config.toml
num_hidden_layers = 14
hidden_size = 64
num_attention_heads = 1
num_key_value_heads = 1
head_dim = 64
intermediate_size = 256
vocab_size = 8192
hidden_act = "swiglu"
norm = "rmsnorm"
norm_place = "pre"
norm_eps = 1e-05
positions = "rope"
rope_theta = 10000.0
rope_fraction = 1.0
qk_norm = false
attn_scale = 0.125
bias = "none"
tie_word_embeddings = false
parallel_block = false
init = "normal"
init_std_qkv = 0.11
init_std_o = 0.0
init_std_up = 0.11
init_std_down = 0.0
optimizer = "muon_variant"
learning_rate = 0.00439
lr_mult_o = 0.67
lr_mult_down = 2.0
beta1 = 0.93
lr_head = 0.00844
max_grad_norm = 1.0
warmup_steps = 200
schedule = "cos"
final_lr_fraction = 0.0
batch_tokens = 16384
max_seq_len = 1024
doc_mask = true
train_tokens = 87270000
max_steps = 5327
dataset = "wikipedia_en"
Each number is 500 + 50 x the weight over its row's rms, rounded and kept within 0 to 999. Layers, rows and columns count from 0. Numbers have three digits each. The size before them is the row's rms in percent of the matrix's.

# layer 4 MLP gate, 256x64, rms 0.126, rows 240-255, columns 0-63
113:472494404490431540509461466458512505562506516571484427422492436628570503540497523471544485407513507475449465573522509506588622475515478403488526511470513617404479505478474503568451513487478514
096:461437561460513469466430447431552440500478499464509632520523477415486493497523505527467480601462599515511487605353454472510499508509548500433475477440445501498466509422583442497530450518485443
101:367451459569451477475511504516470530465569480445503534418615551535517547563491482519552558500526566542467587523448459579491442524559455457450578452566593487541556449469498483464455485440526461
081:444463506548457506436407558517543498521435482493496442538506454588577512469563502566588521457437452457442450458466441421411558499447475461515490499466434496537535385535501552537455619518463506
126:530602498504542484418488447492566500442491525464432583410513479519540535495558483549513557589512495542522557445425516456472560593528506589454532377453443462489553449545539416556454511521517524
103:490375520466425578486446473460497425480515528496529428515522547541426503541456545471430548454495469394571432541433548464476621491449533481461488430496497509534401543522479551506400483526478463
108:555555536492486553529462501481460503475472526548458476560422398537576424408465451582451478546487437532479586547484426555385474525488503494557486523554550570552547562522436449452527493435525571
096:485555460513489424470547535517481564512475525400552469444497632527506424482658501514491460553549499434525432496476505506588431547432552510473488468540468507433507546406480499469462508453544578
096:459469514505527546452602509538569504439504567440512455477472502450489490436589532504449560522496513513476456439439428442420497491420511475542565400401533530550501434384483475469529567575563480
116:524589482554481462468502482483537501515474489471557463480460567444417391467493530546641487529517564478388559372502456397487542568502462522509487532516542533491466438502514490565497517509415561
089:534626504452595568466523431410473510499487442475472588439499479489535453464463479383496506537450432430497589509475479525447527516492507511572458531498507404583528537529589509492514564534491418
104:575548525469525419483485567447539525471572423524487637447481479566525442439500548544447592461479463563532424559488404514579502493569511578456558474491499472536427537522525458451528505487556455
098:469526488426497413514407465559445415461503596533513538537521455549496519560375512441521460513433457544552562440485550529591487560445477449552415494509471442514507512492578568413500555505499487
102:512481529517440464509459491570531470468538459578547540570513462491462466442532494509445588464556520410528441514636425545537411495493442476446496431524498442483534473505577473532388534430409462
076:456559583556614591587373546431478462498478615550544537515510526518492492568535550517512486499500539518461515557490479572515476536456574489516465477506556620527437474538503519450446520510525428
098:504515585552472426522560519498438498430446498489566456543438467387568444543483552479552503506530483413517500494431500464386568486563564530400557493534427475522544592523471517536536580513469479
# layer 4 MLP up, 256x64, rms 0.122, rows 240-255, columns 0-63
106:511479474504578497584503455537588416407495430500449483561492443550481590521425498556456518474495484570536513532457488483509573494441467470588503465450511567477582545600438545568518546491593556
093:471422534511456584467458557420445569561481447531440587486511493516456510522524528540551537502397572544554502442451432475450528542531544532472393462496571494522431501561550604491544466463514415
094:492456416505551503409418442470514479438500518488475487557428469519495505542462527496452444489527517492480568516443433518543543574577455552552522539632482523576610497469472515450464467354479519
089:489582474520422501501503477498561619457493552502486538504400606512457504530535545547484524492566431489537445526472445512590558487477567556537506473540372553442519427485499487521510434418581545
118:510548488560541506498495447553537399525472579527496519460472567552443469511575458475489494622465466549533606446513541472428544508521469487522593415422534524492556577518538498484542539618460560
105:515497450509602477443457449522636527480518510523528607461486454459496458583514481504417539408513436391587412473453530475561499457502564489488508455467534470500587487498506489571565485468514440
091:510377623483472573529470500439450460504499456569481536555511417567453501413530519546512512502481395495491605454459422518465478450505475496527451527577571545540528446570463542469507553519571485
106:520426510533407494558505482582514428513528535499435511601469495583541493463457432490539538491576459405502509468550543562467442459472461561505546589596447486419506516503556599560517556456525537
109:512482534519476465549461493376416506587401444483459521576594486560524430506453480504514411453557495386528446451504532461525584562551521455478484515477522463535462536509483447510406468568534454
090:529492463566485488526496575492464486497471460407571484451516533485399478492504497455495589520537570455501582412488399431537467557554548517497489513501528581519565477494577512470470369531386550
092:483531538521460510479445523485459436577552568450553504496457534426552422510472484449592514543451554540479497611465535512451484474476499465474552603431527626585428504440561567473529511501516423
097:445488541544533549481516559535493484534435466536524552506453464539520607522508536575500555457506474484376511573452410544512594451490614462495472511472426517460507471524454560545644559477494521
102:424557481480453536538441484532559428555484556557518475627522550590455618549438476496510570523478484494577546501494538487550514508424463579554451492572449418506547429492517530501510554514437561
108:454483457477418558518547511529481568527557542574539480546494520482543530513488491635562496531550488629511364459500458522559459435410495460485489527465546540460529549485451441497571515487587559
085:538463518562448393486529449534494468531481404545470487500512474438475512416426507480509469458638409482561537476537523428500578545501431573485527491481487407504452492516498491572503382519491584
104:506496553411488424482520449524444503499481524548572438579577551480537493512441522394509541487503460405530450484486485532427509452575484530465598580586472494501569583624527527496559545501490516
# layer 4 MLP down (transposed), 256x64, rms 0.0874, rows 240-255, columns 0-63
104:479492453481379552412463442493501467568478553531468514395519478575463490490501483539540482427531474456483538503494493485588472535414488412527389619552465548535513463474524469588460462532418523
103:552640467516527455531554486550458429515542564528459465532527390526529460499456484508517471508534430553466541459561568570566449494462481475550486556548454506478539487456354495498513568597465557
105:567535508472568526445415421464508553508417520551454500595442477509503436470537530442367397524463491449502461547494534482502583502551450549552458581548401535524465501523461536509514505429443533
091:435565491529462500493527605496554597487553496478552513614436522493547498501601555570504593513463427483485516469510479443523538462474527496585545425472371480474508451528484421515471529469577553
108:444507512535594558512473490458567457563413520495545527507529512464490474520463560501607479553518538581481613526469408508409513421523555486552450412530533500565564504494500514494588513509385538
104:453500617515551457466496448483507515524526478479475511591459399420586525446495582468498521635519529532520551488457467487504529503513389503616530575556488559500531510526498496436464584495515429
099:488449463553502470522481495529518471507452368485556547456580460378555595495541509493505514495548585529456434513522534495609545514492461481478588520496521405466458511505594542571465463408455479
108:467539493564489474516510453558478482483564535367543560547477552517522388460574532438522511471594507440522522475477562550560465549436515428577541557579512448407515476477524478487556505404531550
107:452503559477475570483524512559478508490452535452540507506522481584505417447466529498448504482568497443516419519518410542477520526536479480515663503379523504591417447424497519491480541580594489
086:448394582556477512529508505461501557487537472497411535525512448509547505582460455427472494371490437513531411562445584544480504526476547474541541466567504498516405460542497551448581535425545440
088:521558436466588512517546512511500555561463436536455484475502476542456413566509550498492530386557492532540543454502506485546501405441470497569487387587497487461556511549494487519446577599419584
105:546601503478497479419449602403540502521539499511490566465504528552503471460460499600456568450441482507426478615490424523576519507550531526484505454472499399590449479581435549511551529513489483
097:590438486533554581453516489484459520471462512494482432336504519477495446486530467507505436466525481480358420578435485539442461498593454469510506504439492596498480543508510539523454457521485412
114:533516614494569473502406458507535443472465447566481466526521431502485435478625484395412521471564496434470538493533521542463457559522451473494478438534497425464526476513554540512429537429393458
085:441539545530493596518423605407490497442492519462615537478565449554558492506510468513549518560481490510483532507464552559499414475605573436514437459478562558524504503546500535503499621480509429
091:491487509392535419463398419526456543578468544550479490507539495574477537511438456421483526394467528494469532494466463519550447497511398546507531591583559557459484463558616551503512480500467493